From a checkpoint of a small transformer trained on Wikipedia.
Size: 16 layers, width 192, 6 heads of 32, MLP 512 GeGLU, 7.28M parameters.
Training: a variant of Adam for these matrices, 4987 steps.
Each number is 128 + 24 x the weight over its row's rms, rounded and kept within 0 to 255. Layers, rows and columns count from 0. Numbers have three digits each. The size before them is the row's rms in percent of the matrix's.

# layer 4 MLP down (transposed), 512x192, rms 0.0962, rows 211-347, columns 128-159
100:123165136139168116149113128071103115077106112156114131143112124103130141148126132116129136153119
097:069108119099133091140128127136147135113120133119156132133088138096131144169122095086126108123133
095:123132069124126185093150090127131151159164116144112120149117150099131174126121160140128113168152
093:145153096122132161152126073140132110111150106139108114171119131109160146094148139098102135125133
093:099106166108113142133143118098131140119132135121148090134115143165135165101115161147048122106100
099:127179084110149121104099142128110121074141116151135125133122141131144117159104120132109142102108
094:084105110167108090117097116135142123189109109111133109123184152131098102121130125156127090113129
106:173159148131110147110170097136115123131133158145127099087101134114161158110135118140146125127119
101:118079098089103121145113154109097138179145148124152133084122157092111109173173127147140153120108
106:093117137127137085121148161116095141167132156149152143124130159116120096145141123133153120139205
105:145120116126135130159133115122128096101104151110173140148130125125150086189120096146131122083101
094:145124091125154120125145078110193109077102117121136159158122114112084107119076142114151125102137
098:100143134116132109163072106106129124101140126119112116108165136137132115109103110180090100145124
095:113154133152145124119132129142131149104129135136166151145067125150120176145106129154116184109128
100:119123135114120124131118124146158124086132134140121113115110116133133138132118132152142178154133
097:125137160116136113134121166158123176059118116122117159113157129109121140146132141114121178120122
095:121128125102124121152153160126128134184172252174114108071142073101123119140103109141104106130091
094:130154129080128148112118119129129127129148122110117161159150132131157126143151142148131130114092
098:144179092131104116173111099128105112135126121151149167079103116121138189131099095105144151131122
105:148079115108150126134105131100139154098114128124153152120154118167099124183155125152152174131139
099:110115126127135083099106101137119143101153135145150131085159122122142106135114145139121102127122
098:130153126126118085140157115101107104185086099102082094124158089141151106138107148108134138148170
099:094119104135106143117136183136143116148128152127119082117152124162133105141085100132164095138133
102:169130123117145144112109153122122114095095118099125123111140114097149099137139118131129138071173
105:161135133103153113112102077117101106114110128120124104076162101109125127137104149092150115133136
104:083170155191071119175113104105132157099121109107124158112128143130090108138117136127167157128130
106:135195144100116178127125160119094125096110141166097138099116153111114139121154126144124130161121
093:102129084122121137136118164123146143204137126119129114094160107121080095084145133130184135150122
098:134081148105139135157114142113166127132105159086143128071102124089090107108096133105145101148135
098:140100101171087119125140116116114123081124142072117115157110140145095119152157116151130106134137
100:129130160101129113135135116138105162167110121151148103144145110155121182109135129133127126089132
102:124152123120126112127095114137138122085107082121167112100081137127106128137145095138148156166137
098:108139166120144202146186141132172147108124139117111129143142126136086122139114114125109185119151
097:144100146121149123117107119094114123063133085150161126129108082138101117189145119108102165123148
099:123091113138119125169107122110163169177133110149082127102161104120105148195108109142114117112099
091:113164152127154148093093127123145123113140115140137096156146143160119122121132138125136133199122
100:084097092108144105101133128129171116163151092132102089100086139110132150113145074118101097152140
098:106166115098119136121130136122153175106130171135136092105136117134108132128100123116181106090141
097:110143095116159120193169114133115103122155173149076157141158127128098147143179165111146144153145
107:143152152120147125142125141119149098147133101111123097154100116143090157112163145108118134178124
099:137110116089173157127083132097131162098166156105081106107086118103109099123167145147104067122122
097:114129176138082083143122117097107157198134109104126097121136133145152136138097117142148150134161
101:161127127098145155174119115153154111130154130127123152126141130128095093102143128178133141075131
109:145123105074120174099195160139121116110132106156122116144091149116107120071141130060100094121146
100:172134151156107150138137161130162141110145119114114155136153094142141157097149095128117134174093
107:092091096135118094100122106113134165127111136141055177143130119130150136118145111107110154166132
092:167144104102121139133115119115143144000127023128169126161106150105132131138153125128149145145107
099:125093112144091148076125094130145125138103129142103154141094157112157128129135116079126152097136
096:103119105140163123146128133123093124031126124156148085115154072111135156103124150123144153132126
100:141116094116121103127134131056142139090183134101122115119211113130153093107118142135119101147112
102:107068110133086133106103119160126120214130133117124158120095122140118144178102083127114123155142
095:140167147134139157159166128097099173143114099151104154132142104125161135155116154149101141076164
094:095108117085101098095120130094132106183180121107164137125100123098118152128117121134145143151150
096:129164149067146148102145117156125131101102135135132116131133136142138138115125109133149122151121
102:156127149111112138143105177136158128170148119110086104152143127120131145169131098121102154113122
099:162143119137108123112157120194108130164137147121125179135103150143159151130120090171138189150123
101:108135112124147120090163184139131142131143131112147098156138137127107141092136123153140124099116
104:118155126125157145144128134084131156185141106103101137152121188124128114136141129138158126099161
102:118143131115131162147108154148146134114137154156136099150117112108108154105183121120119159104127
109:103078098126110129115178143096133181084137131107124100131128067156138163115111131097111100114112
100:143123148139130116108101125138104141094108153094136123117112159099120122128121128140152175122086
099:143138072150162183141142136139119116090120106138179167125124112112127133160162153117155115105087
090:115111140156128122117114119156094148094158125138110145138137097164144143114139107131113072098127
107:121145101128121091107118110166103132077152167118109155120123118115118144132096135147116103136084
106:122126133121107126118159129168153126074098132130193151127137153119095145136164118113102064133141
094:128113102124156157181104168151060078110101107115147127117093117137162134131152123170139160138092
098:133125143131136149132115132106135153118124114155159142093125163140115145153138140184097113105125
101:130128152137150136151094163142163162163144123120099166132126084106101148080151094148136108135151
099:089153136133112095138130109125116123081133091142152153080132123138127139107106176109169130151125
090:160132120115100134116105098132123138007122078153170120134107139108143145134170140127141142163110
097:134134075042118167143120104094136168067144118132121158128119189123168125162153160154123104137123
091:159131081104119115150133129112108150142140160132133079126120141109111115100140095074150113069123
104:126153117076126122122136098142076141148119126126110120153147124089142135163122123135168142150106
111:164135118104137122154132107102104150133105082168143131155136112125142138109114105125101157148137
100:136151161139161116150159167149103139103128125103118127132128166093131126136132150119156140120073
101:133105130133118137131105118114120153098141153161115163139125122101149145125142108146072123152129
104:109081101119129140151135143149167100117120114125155120157103118120112110146118106147146097130150
098:186147107071138140128113131141133131121125170126136112106129115114083093156116119107142117110142
105:161130103113153149114133157155119111112146088148180114149106076166127128104116143143120094113118
098:139158123118116147134131170108182146140094084132102150166054161117099138123109122142126131156137
097:147141131133166143155140103107116125037119118117142142138116143097130085160180123144146157150147
104:142127128155157146103157130130126128118109103159093143123125150126135147140111095111145119124176
106:120094114097148145117141151126142139189078108109135162162090149091170082110151141120113117145151
107:093092118094104101112146112142061086102119112084128110164131170132136114144115152132129175147106
100:135137156162153109165132089170174091163095156111113139102113155115102109121149117156134139145121
098:161126140113110156137145140115091128157156121125123097158140096096105160089134160136120132156136
099:127128121147171111089148128152131130120136134151108133133092124136126124096140161157149153124150
105:126146111135163144075158131112123091152130120124144146141149082123100091116158123134159139137075
111:105152164105123147148148155124099149150140151104112132173102154149134094120168168121137110137107
104:143145159083118121097124111168126116168142096184119128117113077135124122131114119135119127117135
102:163088100129147171109129154129141145088130108134143192110146185150138135144119094178155128080113
102:159170132104140102161135105137107105152133141119106156150151096118132102110142132128136105119091
098:100157133078146111099110096138108126149099169103151167149116167143121121141104156149153099091142
098:134115113048106133149128118128130148145190148087110138116143110129097113135104097173119132133147
104:120170125137152081094155145160110132102101099097130117150146131108166144132164165134162178166142
106:126141104114113071102155097153113103146127106136141134138138182107132142104148098127158083092118
082:149100116090084146140140136144131163137151231154106110106135073136126100188080119125146152122089
102:127113124117123168203150114104132153168107151130112099124115114118119119097086153139095100120095
095:143138106141142119170100141076130111167136156095132150100158141070076137143107095124145103095094
101:133064101132122140138134113108125131176141120132092108141135124103096119107141148135170161112152
100:161152134081149147137134159107088097143147133141108129149099081176113144130136143105109114113160
105:112089126107140117127098131111126122100117106118149114154134135087122093086143096119105130136078
094:134121110147096143140092155122124185102098104112112137133146084142129127157117077138142117090131
093:121135143141118139129147120143118121143117153104143112108113129119176157155155153133135126128126
091:128108139110134057139164131148083077079139131083155134106127147102129085088152153089094156143142
102:096091069075133110158143093128132184132139153123109123105109155081090099153114138146119117114164
102:147149119087084107121150117113149121092136099108151146138119105129083147107114108128137145129102
098:117150122143133137110114141137120144102146122151135123150109092145103094176087112147137191180137
102:124139138074132123133157112135152161149113089130115130116135132143167174112097117119174142141117
099:127117094101126141069134114130105123124138162150124146128112092114153107141151123129077103120101
098:101165163121126136136116109160157110120113101153117153088138157151118135133118102084102162137140
093:163132133133102167120141112125147140084106104099103124170114155131128132108128147110105162148129
093:078102110087110077155118078108111070116129153131109133123124114098118123147148125156106159151121
101:120124101118148090127140085150102107183117150088116107058146137126125127099110182145094130112153
103:134108164167146152106123118174154156077079157165132126137154147116137102120094076175158163155159
110:144117115169153175126176136136139133082123141103145095111120137129131119113093084107096131083125
100:100162154183097133134090149086135103064133134078174100166126105107107115123141159139190093164166
105:091134119165122121162119152139139134110141160085151101137131136087120121125151107124162153168151
091:155147176126134107120113093092092118076122127157172148149125168091159122140125141060147138098126
098:169113100118131179141105164161106118160117107148141135134160135160134117094146116177105122123113
103:119140139122109119145141100081163095143095106114172092094124139154118139152184141125161094107118
102:119112097128118174144122171128127147105116157179106128176118153120134138174136140113142102090139
097:136116106126127118148142165157113081054140143145105169141087094121126127110156055150120107135133
104:124136130139108115177134103152114119105130177132089127169137106139114151153164167111137125152108
095:153136116144106120097125138152142094057112188132132152114139127102107101117104133110116092105100
096:077080109122121149137095142120162140168183111114087106142088139115120128129134098138115127116130
097:172131163100106132163136147142111174188145138167079111121143106130085125176133121110142120101124
098:117150129129160147131111084127174107104143088119146110135120141154158105165124135123089098132115
101:112150152122136093162125064098107185047097113156112133114131121103130125102149111118124137124131
101:150104163114109134121122151114133102173112092077098101161149131134106178100094148139181140096132
097:088120113143138106088096122120126121213089114101082102126142109130092123109100119138113087160114
094:137121097135108136107172153094176119045122130125106115141108128122115123141147089123101156134137
101:133085163130142133141103117180132132079116160125156119119107121121146119096147124113114119120125
097:161091101121107122132126112109115125157119214150093134093150144098123122117090123129107063129090
100:116103151042073131113133133137110127132148150129121134121151150134154148122157164114098082141161
100:118114131127133154123150116118142125184132114150142119164134124123118156118147161110153160117126
104:124117104130141118091144147090125119016135123128137133131159153136158092129108166066112118101124
# layer 4 MLP gate, 512x192, rms 0.104, rows 212-348, columns 128-159
097:116113123163139131128105109130168132150152164138111116152116160102160115098114085089116150115163
092:131105173110121149170140169123104125124113138125088147139083161096112138152136173161129065133117
092:126143112138133080131114107098109126135147096128115077133159102095095094149101126151142154107128
092:156122105150164094140151144164114172143103133135122131151166159089095118148116121127149115105139
100:104094158151104133137110153125126124150130135099153088151154105161150133138137133157146106153089
088:094126143109122079138070093130109078138132145120122084106101151128127115102122144126107110168144
103:120111145142142105143187138121107135104108115152126139133112124114126124140162128165122131100123
102:146140105131149104119129113141117120139127122121087089133127115151134117167142127153124149111080
103:115109136138137150118096125150116165154137131129092162072120120144169168112175143143085122067100
104:113160129129158060115124150107134143164135139128109099151124129122158115139159131153144073137113
089:124132129118117110163154113143120102148088138165087175175120147099106108181129121145166144104144
095:160114122141153093138141132097160142110151146150111139163147145114141084137122160101140150127123
090:114142128111155127106076093158102113131150120156135096126168142136115146132152105110104131134123
104:106096123112132159118136135074141104165132145154102106092110136164146113137104106128128122122132
092:129140190121105178087092131139115126147097130138130131132169109109122155138114117132139155128137
096:095141110109112081142125107129104130122103119100144134110151112133127159138115123122116121143122
095:119097169136148105154117091131152124141115152099126093123150144155119108117108126135125111132142
094:106149138162112116150081127112133157136087134119148108152128180154129137107149130154127141104094
102:152088079155122140096140100129098120129128167140088099140127129145096111112120136145151140093135
099:155149087153089153127135164102121150142107097140110078156087169105191108085125106118095114110129
100:151130068088092148116123120123115166145128144135129150153144144167162093086127072151149132125120
098:153112106130095106100154133174149140125115170119113090077093119094113115116103117136123092119082
097:142140175115163130066129120122118130132112120128113125153132145076141123084103159106102151121110
102:121147096183109136203174104155132089130137154129090124120133136152126151156182142122093095095126
098:174106179094128135099124143124120124151104088136101139198136166117181152114174127156110105107130
108:153122099111160144127150106131141130145152135155089121168157157148142135123114123117137152142080
098:121094134127099102101133098093140169108100098103137105124170126116143089081139107125112151079120
102:162106165088070123121134107126074096138150124112118115099122146125119079115147130154074129132125
100:135129136138121099123143186097116133146147171157108102147148129087111157133103129149152120104101
101:121168170111094145134104106107092132141117155148141156149143124136118125120134113108136120139130
105:101134120136156081113104109094094161113171156141126063085119140173153122122131135141130130151131
097:143128127184144118150148125129162150147136100153083128172183135161145107114147132151102149117137
092:110108126139108142176100111137077095126133156119125110149142135149120122115113126137129100121151
097:097142132128093117133110191117106122134130127133104127114122135108126170135104122174110113125143
092:145146144127118086111127052138090143146109118111118100115142134137176126115132147129116146120113
103:125096128130150109142143153152090136139120151145112115121179139094146152101140142149078095091134
105:133136127177135082108121147122120104146137142160110142153119138124117132151139150123121126118095
094:141121127112088118126122108092127146151128134126097150163097140141126141092149107129120093130165
107:164149118121117080132150145114152108139088157103117107150128144114114101133123154155120112110128
101:143131138133124079140112116152119115158109104116091122150102117085130106147147093120156122181115
096:124149117106138109104135121134129142130140122138131129105142101125151099136105140090102112184112
106:132138126147191134177151158113155108133134151186105143129153122111143116103119115101121075105114
113:143098193100122087123186118145106150159149119125105139119133150127104164138126084134080087073078
104:111133152124107157133157079113072124130095129103117159155123134121107113118112110081132138093134
102:160099145137122113117138110125131120125112130097113115109120128116125145122175152132109082081078
077:104162120114160092110145104157125155131101100119138153134157147135101112117148146122142131145146
109:161132165112132136151126119122097122118124147088113115122110092120123142101101151132122108149107
095:117108102137132115099151161133140131136086118124087157120127100104120144127157072119133059095097
101:149118124155114136134100159135119094156152157113070135114085115171090108117126119121123104121155
105:124149146146128128094159099070107146158152081172094135160115131110099132143162113128137139126144
098:146139148111127123126158109131076143129156138158135117151119137153121141095122089168136155142105
099:128133150116157124095144132123132134131095146140112077106115155090103121131096187113159132111100
094:140141107153081094161137122111071122125109140082110157131155100126113110130152139118144139117105
100:115171099118120162094081173117120140149142113127121124182158149126116124167081116165090148091119
100:135114112100099100135102113108133123140096123134111104137145094141092143144124136128096144124129
100:120157129138103132133124166146091087141149106128112148098129179148177083095137122133092090121062
105:160137177136161127109108167103164130124104143107113130125139149125165142149166094126153110076158
104:098141125152114118142140126144121127157142121125091115184164156079130096135156145129108119103055
109:117133112131124122114126137135139150160134101137127091118142160124149123125081141099096141085134
090:135145113139126136110092113122106159123130183118107074121157136107085125102114168149109160099163
100:144104116090108140164139088157110144142134133103107151127136144118135119124176106123159153091098
092:164158096177086116145166134117152121140120179083121101133086123138141111154131142121111140137155
104:132096150163134148096124129110153194128173136142076159111166118143116133117122132109082154127094
102:157112092147169117122099132108113129118143104155136085106109149130098137106110112139134110117125
097:134121118132131085141154113168103145141099132119145103105126155162152111173136131163110129144119
096:137173120141153139108086130154144138129144147140121106179154163183136124108165100151108153135126
106:095075147136113110088143150131093151163125122153109105149164104152099134136125145159119115116143
098:132135161168141119135084160125071144133160110119138149174106106076129112144125153079152147109145
082:118145136140109082134156120145107135108137148126106123151128119163127142116121156159146125103150
099:139125129145189137152146116137145092135103114126084144153113103108117093133123118115149114131102
090:176134171118172144084122148133136138148094148122119111124123128141141106151084102124112165120129
100:148155137137102125161119173112137130143128107118105104122105135133111108135140110151127115132081
114:117110165121126110086142117102101165155184129114078140162157097107169108095180164090122119145121
101:142130123121114144155142135081140156118169111144098143139136131137124047108116133148107090131128
104:153147112121143089139122140123142144140144130115129094140160104124140126112114141133134126107149
107:121173114137113100133119132107127096137143091126093145183128150103126096155173115147128135074111
097:156139086123150074083119131151079128139124161133112130181142164162126117154152174147113088109116
110:144123121146113174131125152173118144125146149136098088121141128139117136117119153101111099120104
103:124111127114110143117146112133139146147185169136091113133124108107152133138150124161160112100146
098:110142140098125133132141113113114144135144133138105112122101118172125110092076105128159135130122
104:148109139147156103166151111140117151126123165151103098133153149116155100084171122120118114118112
105:141144102152121137181168072114104142138120125132122176160160135107123128153170148141139113122135
104:152127150139152069144108113162107139150139136084097135098122111141093133113123136132114162132130
105:101141096164100130088115128154130156141145119138071109151116131141137148090175098087123113107122
100:164111140110128099062141129135113147125144143126139122113153137083103138132090141112101075155138
102:161072132159114075106073172164104164118131114147103137085108099106125136095150153127084104141142
103:125116111162153114097124153128103132161107135121132116158174102144112111132113116146173127081138
108:169126096135127092149127132143081085175170129143110143140108144141131181103098148095072144123099
104:151133113135100088145123121101099151117142122112099120135124165111142156152138137119121129132057
104:084135159140143130102089124110128100117147111136121100146120103106158121156168099112116171107140
100:148115094080161107139122141117108128155154120111093087149159117147107099117172148115129075135097
097:135199135128118099135153123104130148123105149138099128134169114094107108149135140140127130082107
099:120144120135145097149087134107165155109155117134115125190143098100146095118131142128096087066092
101:139124115130177130111130143105105100157154122119113142135126128138171125142166096133100167115097
102:101081149130127143146139120102124125159160126153092160117089106125141148085169116097152118107124
077:168132127127086085096111110166140161098094100086143104104159104090170104143168117104108156131108
098:156111174143139136135174113123094129122092108085129120129134119107134106092169151139142117151136
094:181118137125091124165128117124076130091155122151132143117152147073133137113104094110152144140140
110:153150145115113103105104120089117122132135129109110112131153157121103083106143161116127102067118
099:106095106107140159142160124129129097129134111142117107128157126105146101143156126107104121096135
104:114090127157127113147104135112116066145161122167105122087121117125091131154132135128125109135142
091:101149105143122102103113123127090104152133149143111090099127147083121145105114167131149096131114
104:104164138139098100138148080111140154110093128116115075089092111117153147134142131166149152118110
088:143148132108111109100140152127152140106107180149121127143115135106149131167102098114089130159135
102:134127140083111112146131154144135152129160152141120079133130154142107144139112111110144116094104
107:146120122105149113139078140186070161128120150125151157087139116099192127120121127129168107119102
097:154099188102113166115111126189137124126139134146137133150145139147130113098117134110156145132130
102:121176084159098128116122143136150123146129150154076149180140124128139089110113140112101148082071
101:126160111148151099113159182117183146168133151113111171151144149080171101116147108099101120119108
098:118128104143093103138162111174110165120096119106089125104142121138126124112141108195119127080101
093:091142149137151097086108147128113141138142092140116156111096160140128154095168116150176110122116
095:128117113123135064159157128097150085146173115113140126129142166180122093095126125125129063125116
101:137120086129100138155124138098121161133090123168112121165150155079168127161078107146149122143098
103:114150138161168114136150103128153114131118126135086152182139114131158130123157154165054119050134
105:145149126117087136107134165135154127115170128131095084166147131078152161114103138126096153100095
101:169099139104094144123117171155080125128161130103121133105155151102132127096088141100132130156147
106:138129143169135081123150153124130100149156145121118116136115126108120104145142117091105128133128
095:160131110129112112103152172148122118117125138157132129100086110107137094098091124142125189130139
093:123102124119098099155127153159135152128133136150121160123146136118131094131136131145170113125083
107:113106159092152106157178127176140097129121147172120116129099176095067147131121134127112145122107
104:115131147122099121176145117129133137126134126119077133134136117117117119084143107172175119099121
098:133114108121126149111083114113101122130149104131130178134151182096127086096151170081128078125149
101:131136111158115133159151130104121160123145106139093149105151158150116065154114129124119109109061
094:142132112093113104121142154099156170126136138101126128166102146122151134148135063106114105108162
092:141134153120123116139131115109128139166164131113102143119111107096147145176128170113113140106105
093:138105097165113083132105131124144163138104133105110077127120126158176158118103130140137138097094
098:104110127129130139082102119105119159146159147130118108152165147177128104127145112134125146150142
100:141110136122114122162129139123110142156168081088094116133123123143115119138157128125088129140128
100:141146139147136091113114150183089104160098110096129144102175166085109088166130145143126078105108
101:153149115147109111113098139097117166137099116123133147139136106114145142121106157185107119120081
094:084102121134153152117077130120121143144117090134149103136110177136109142135141135166115094115091
099:075118174152105132101096122121097174102120145137146142114113125083151117087114117097146121118134
091:096097152166143105139124184129079163115148131134153090129121123123137108147144106175090122123129
100:095145140137126126124148139093110111130131104184091146162150106094149121144136140106099090139137
096:108141131187168150121141136115158108121160124118051107152143179129097123123132113150127144098117
106:159132141156108132103118140143137116125099154142079173111211144158115144143109141126116068100117
106:116114110087121131139111146152090121142112121114134135125174128163115102103135176116098123128164
# layer 4 MLP up, 512x192, rms 0.102, rows 212-348, columns 128-159
095:165126116108139136144124149182112109107099134109147116142172106146125128111140115151119122159133
094:129126118123088127134103091100099136124149123109133143098113147167162142067125168111169135129123
093:111135120127162135114127106182133153121129122101135167165131136172072127149138114105127166135127
093:104151116121123113111153139161133107117143174084108150152181116136101042127121127074150136143116
102:119134166131100132139123086134152125118093163125116055148168163127140125118176149137141087135114
090:102132118169112121168142128131139166130150124101145127101122093133118105126136154134123100109152
109:166104153136140116129121130107077096125118129094145152118082119129123148150156139138150108156099
103:168104084158109129110126126099141100138121142162121145131126147127116126156117125109141103154119
106:139158133104116171157137121188083107123133094110133128160138132102158133122129177155102150110140
107:098129135131104126124105142092134103154130166144106140131174130119128180142140127122124113109163
092:121150114158093118166117147115141117125152147085111121162137118096099100093161093130147093139112
099:137106125167123075139123137101167118109171174147106129118163089141102122142116156124122139137109
091:129131103099172123117082111141126137103116132156154127135126137129106159144112090128117153141155
102:117078139119119148132145110129113126147123122130130097140124110154093120150155113183118111141138
096:118106147143152108079110122101151119105102162138155097122117126137129135133126079158150126125102
093:142142164153140117108145104113144080123123141133123125150155160157112098094108148109124144118138
094:142116102163118082146123134115111130136152096143120133076106142101112123124110141115124183096109
097:108129094161109151142138168137115126144172129114119136144134083117116133136097124118138130142130
109:125147126108087118144120077135111089111109125105159100119094086142114110127094099162145172101160
098:160143144138139119163138118074124117107109136102129144138160094161088115128139168115129143118161
097:096135141119104149101100152153141148118169118147109152120143104144106189105140101185097147118092
097:126175141095151129111173104112098098135113092161128083164114111104177149107152120141136131111159
103:090146179138114124101149141149096153132124162127158111132133140157091111114120087140139073134132
104:121135121143144150172135131137159114124078163060168147128148152143147139151106101122133168131106
108:125115125153140119140094113092148128146160102110122140142103125134146114050178105106139109106149
102:080116163134145118100140128120129141132167125104112091154127168159106104143105112078063156130166
092:173121097104149155145172106142161137146133141136125135185118151126136147129158128124106092122068
100:100107170099142157143169172162117108098096123140142108137111144117147125120119104105137116096163
099:171123158158157118110146147089137136106117111142106151172135170142102124121135142145142114085086
102:148120075149147098133161117140161117122119104128127131120158111098131097132216158166104114124082
106:133141144129081132086165126103092140119102184149132109124120163115139104125094147139135144136101
096:111136143142083090107123145159135152141111126115113150134200130128119158189125103194138164110120
091:143130113082122103142148106115108108138131092139127116138125121089085130089150107143132157133141
095:138180102167172109107155104134108110142122161096153128142115106130159112048134113131149122110121
093:095125075137126097118131130105107129130138166148108156118121167133094146114124152070131115162171
098:175149119139139102139113093139139110149135135104143112114118142142131129092105109170096096166158
097:120135161099092130146151113131116109127181131115143137161122113135121111121124080115165097147154
098:121154109131167140131105139186176123140128097143121127149090101106113138104166154134117138176131
107:139088157112151127125118122130114147135095113108134068158132144113116112117132117130155112155157
102:127120172105091121134110143144127100125107110088136204154115138144152145134093094155155158107126
093:099134135103159147146175131118150101121169142136100161123127163149136138153102095148112153117123
107:125157096114136128118126105122124084168170148156121168123139140137121085120139115082126122099105
111:117137165166114119183092098102127131109150190120101130123145119064127107145150118159165130113137
101:098123176154160102109160107069104100119120180166122148106148146154103138158134137153109077121139
109:111098159170112116127119127131152123101103090117100116163147130115138156083130107173117147127103
087:102156127128114088074160129167109134141138113112143138134162125154088134105153141154152114129158
101:143124104144151145159092171132137106154153119171143117080128106163081129138147143171114140108171
092:105079145148126082140173112125156182108095088139143133102135159161152155142158172171124099112115
099:101154141108109173148121128108124155121146152105109121183131118086165133155139092140140128063121
104:156135144117117161146159139158130119122079146124132148097166069067134122154115116106163098107133
099:090131130156093086117123134155148094124097124086127100141133135144122149158166132113145138138154
094:122132136154129096151152110117118169118118166119122147131137170153142126114116147128210101134158
095:147109140152107134134109138119153178108127168164150132074157112132135124124148117125112117148147
100:164123109150153121125172098137141162133092146144137094079135121151122157112166169126138148150087
097:092115128125188133151159120106152123098111127147115124129147122122106128122109163110197123108087
100:147171137125122144119123159161115111118164125128142162105126121132122091139112122105145167115108
105:133160125106142130104147102139150162148089113125138134119149150106110098128107138128125123131136
104:124086106124110119132124125108120122141168162129126113083103109110107166190115174103132149099136
114:158131121100140129091127155133105105126083081145111125134093123076170160162154157147115177116130
095:141118140129133128178132121088149140134132157139120128113101131145124149162108110158117151101158
100:124122113114119120176121122123154159151144188145121088095112101150157174149148147135120135115161
087:106140167073142139107106102141168121181150143104129115138142128128135128126120130099154125131140
104:133109165140112139131137152132137104130109167127164117141145100163134146177140110161105121112139
104:127130129136135118121145184117133111106156148159154135145092197138135112140123115111158081098107
090:080116120125151139151125083138093128117093109143118129099101178098146149149099133109117171144169
101:120163140151125131143099154117150128132147145156118127145118167138151117093194125122161111113133
101:113107114166112154114104090148138125120141145124134142123120157140124103090121100122131117130198
099:164116115086124127125134149083177079129144131137108141125142150119098092153148104154131142110107
084:139159125154127099126153156161121116114138142100119108121154109193069100111100132160159128124151
098:105144132168194155128126073161133117104111121137132128123123138124107160149137143097142146155121
090:151107160103157164142162173119145128128149155139123150097126109121159099129151150115127183162126
103:113112070143130144140150139142157114124139131132163103092157141146128106107096140137062050083158
108:140115112149084113146143136165114113116129128167099140071139124110149155160133151130116115148118
101:104135145159102134144161108114177100129125116099121081159133092104127129129155119152103117084089
103:158096108160050154126142119120129159142132124102100102080134140111131094107116153134127117196120
106:132154118139148157130084141139066120104111107146152121140081132209113134096159126125156112172150
100:105125156164103131168120146139126119128150141092150128128085113161117126157147126159140112131111
108:101099149167102130124122107105105174112086121138128118113147168129174198134163131165128116124122
100:084128156142138166107157108176152115126159141118097169139091110101130087162117137137154136144131
095:095139150129142104093101117123117174134128152138118100081093111119143110113101108096134100155138
103:144142113162117081144133128153153155126114132108098133158121148123076125124139110099118155146118
111:150157106111116094127149094092127137134107087143147137151092141158103141173138127153128151131084
108:130098147120112130141146103127132164094143101173103159132152151100125097090121128122119120164139
107:151133113111150148130116199190119121137178079132134081129098161089119155112164152096090071130128
094:140132106115120117080127105140144135123096129132148103124126159131118136152159078114109145123133
100:088109123157168129104154145165124118148117134130147143127118112134171137122123110148129121133132
107:101140129159150130119117147174076117171117122099106132099105130140100147118102169144132106153104
107:148116137154152149104129148122121089145168130128116117183163122116149073092094148110138074127107
107:104132099102156150098088116092132152097102117134117113123113166151125094132131108136132128146123
103:123171106132083117133124112122167120129092113145151065129121133097123131096111141106105146128105
103:113120123133090135103139132148151113123089136114111111095126113138136137165138137171130129115120
098:122118118142105134161140147134118118133141177143135114105160119100111124169081120129146124100200
097:113139088143136120086115093151139097121091147132155119143149144140168157120133167088126118093165
103:155108108150122136083141126153142128146140120140105135121108139066122139171101078118134178111170
108:150092115118133146145154097115131179144113151093109142118109146185131084123159139161102157115121
079:103079172190143141087115083122124113114129113115106108141145110171126132095165144113140163109157
104:154089132117138133110146081133135089105150135083124146155149162110077096125103117113115120141135
092:124140133159118128144121143142144116149154136129157063157132092160128111146142160151150160096158
107:107122113130107164131143145164100128147089121119156147110109135150143189133100122128148122162096
104:139145147123110116108103115138122122133108146123150145134125155124145123123123177145107160144124
103:148128110136145119133141104170113114135101114113149086116092146128140157093137147141071120143130
092:115144090136133111110124113164121105142098157127147110135124156094141112099129121123132120142138
098:144130103141131161116109134117130133091129127190114151128183159169126118105131100134134136162105
088:131143132071091104125117148116136151110117137118113144154123101121141146176126138137112107111101
102:141140169122101127081131153176100084118066141080130172163176094150133133116143100138133130102100
105:135146107082144105143110146109123091120179116173110151099138102138152116135169182125144082109134
096:132082147111112162101147166135190169126123117134142145150127140144144126105119110117115117137120
101:120147122165132104141131162121155114128105181109133130115105100128086133124133143118156073117153
101:133150164173154194140101125129143094129151127127154074140135098143138125120135135137118149093142
099:125144125158157138170144137103156115142134179171104137136117175123140131121176162142126113153110
098:076102145145185125118097111107124149119166130141085146143121148116067159115147117141173127108146
089:131102150128129133123161121116129119130104111134131081104114141157128126163148093141152124116122
101:093133116160161132141148160088152167128118071124137138150121131128134121127163116124136167088090
104:134138166141120141154139124138124086152161117139102133124093110127117090121116198106132120097114
110:124105166115119130148141115120085130141169160127157092133097135114116120119105094132147132131114
101:184129123050137105087125137114114201146124124135149114112134132115119140099109138123087188163146
105:162121091110126142080110094136100171157141133134132087121107146118141152171136124103082162114117
093:158102150125113125134129160091120155099094166113134096126107116096169122105115136163100143116143
100:126151143156162093123145104138102118106166150085124083155135120112099128143096117116127127112205
102:138120098128132159122104128144124137142081102136118109114105135126182113161129112137124147133092
105:140103150176178164120139119127116126122135133133138129107112096112072124169108178048083150117111
093:114113115112119119087122105137120139138130134138145135142132141114164122129149147096120148150149
104:121087137138141201119123184158142144163122113136146064160139149111166138146082095125116101130097
094:156118122154120141149135094122095126111084118135139118088139112152127125145121120102139127150161
092:135111089142105120107125123139123122083127109133108112143123139157090126119132149129130117142166
096:133137142170154163117141138121145135117146150133131137138135143113090125114171105138109129116149
098:111148158137101157130119144127106123125089178121106109142114114155110164092112095152142137111100
100:110137140134089126113126164107149129149144107127111099163084118124154122151147132119066123148167
100:114104152137145107153168146115151145119121093130137103115091129110157143083164166110143141180122
099:133138072156157155154152128103103132108127137155088154112140125135129125158135119106105139111139
093:098124176129149169110100166141116117138148100144170105122102142118140147132158124116079083130130
100:140106106116088132089150127111150116113141169137141137123154128133154098135105147155159155137122
091:130125119144155113121108110090129121133094139165097145152121111112157123105161131111147137109141
102:132140152110091132119145171130149138127106131070125111120138130133131092131096088144169105111127
097:139142126118152159128115143102134158131139094179173113096101163178108148081127139115146108129119
101:159131131127107126156168131157110119103128113105136131146142122143144131125131144159143095143143
105:133174126084104136064105122107103115132120144141132136119117115123154144154082151140155124150115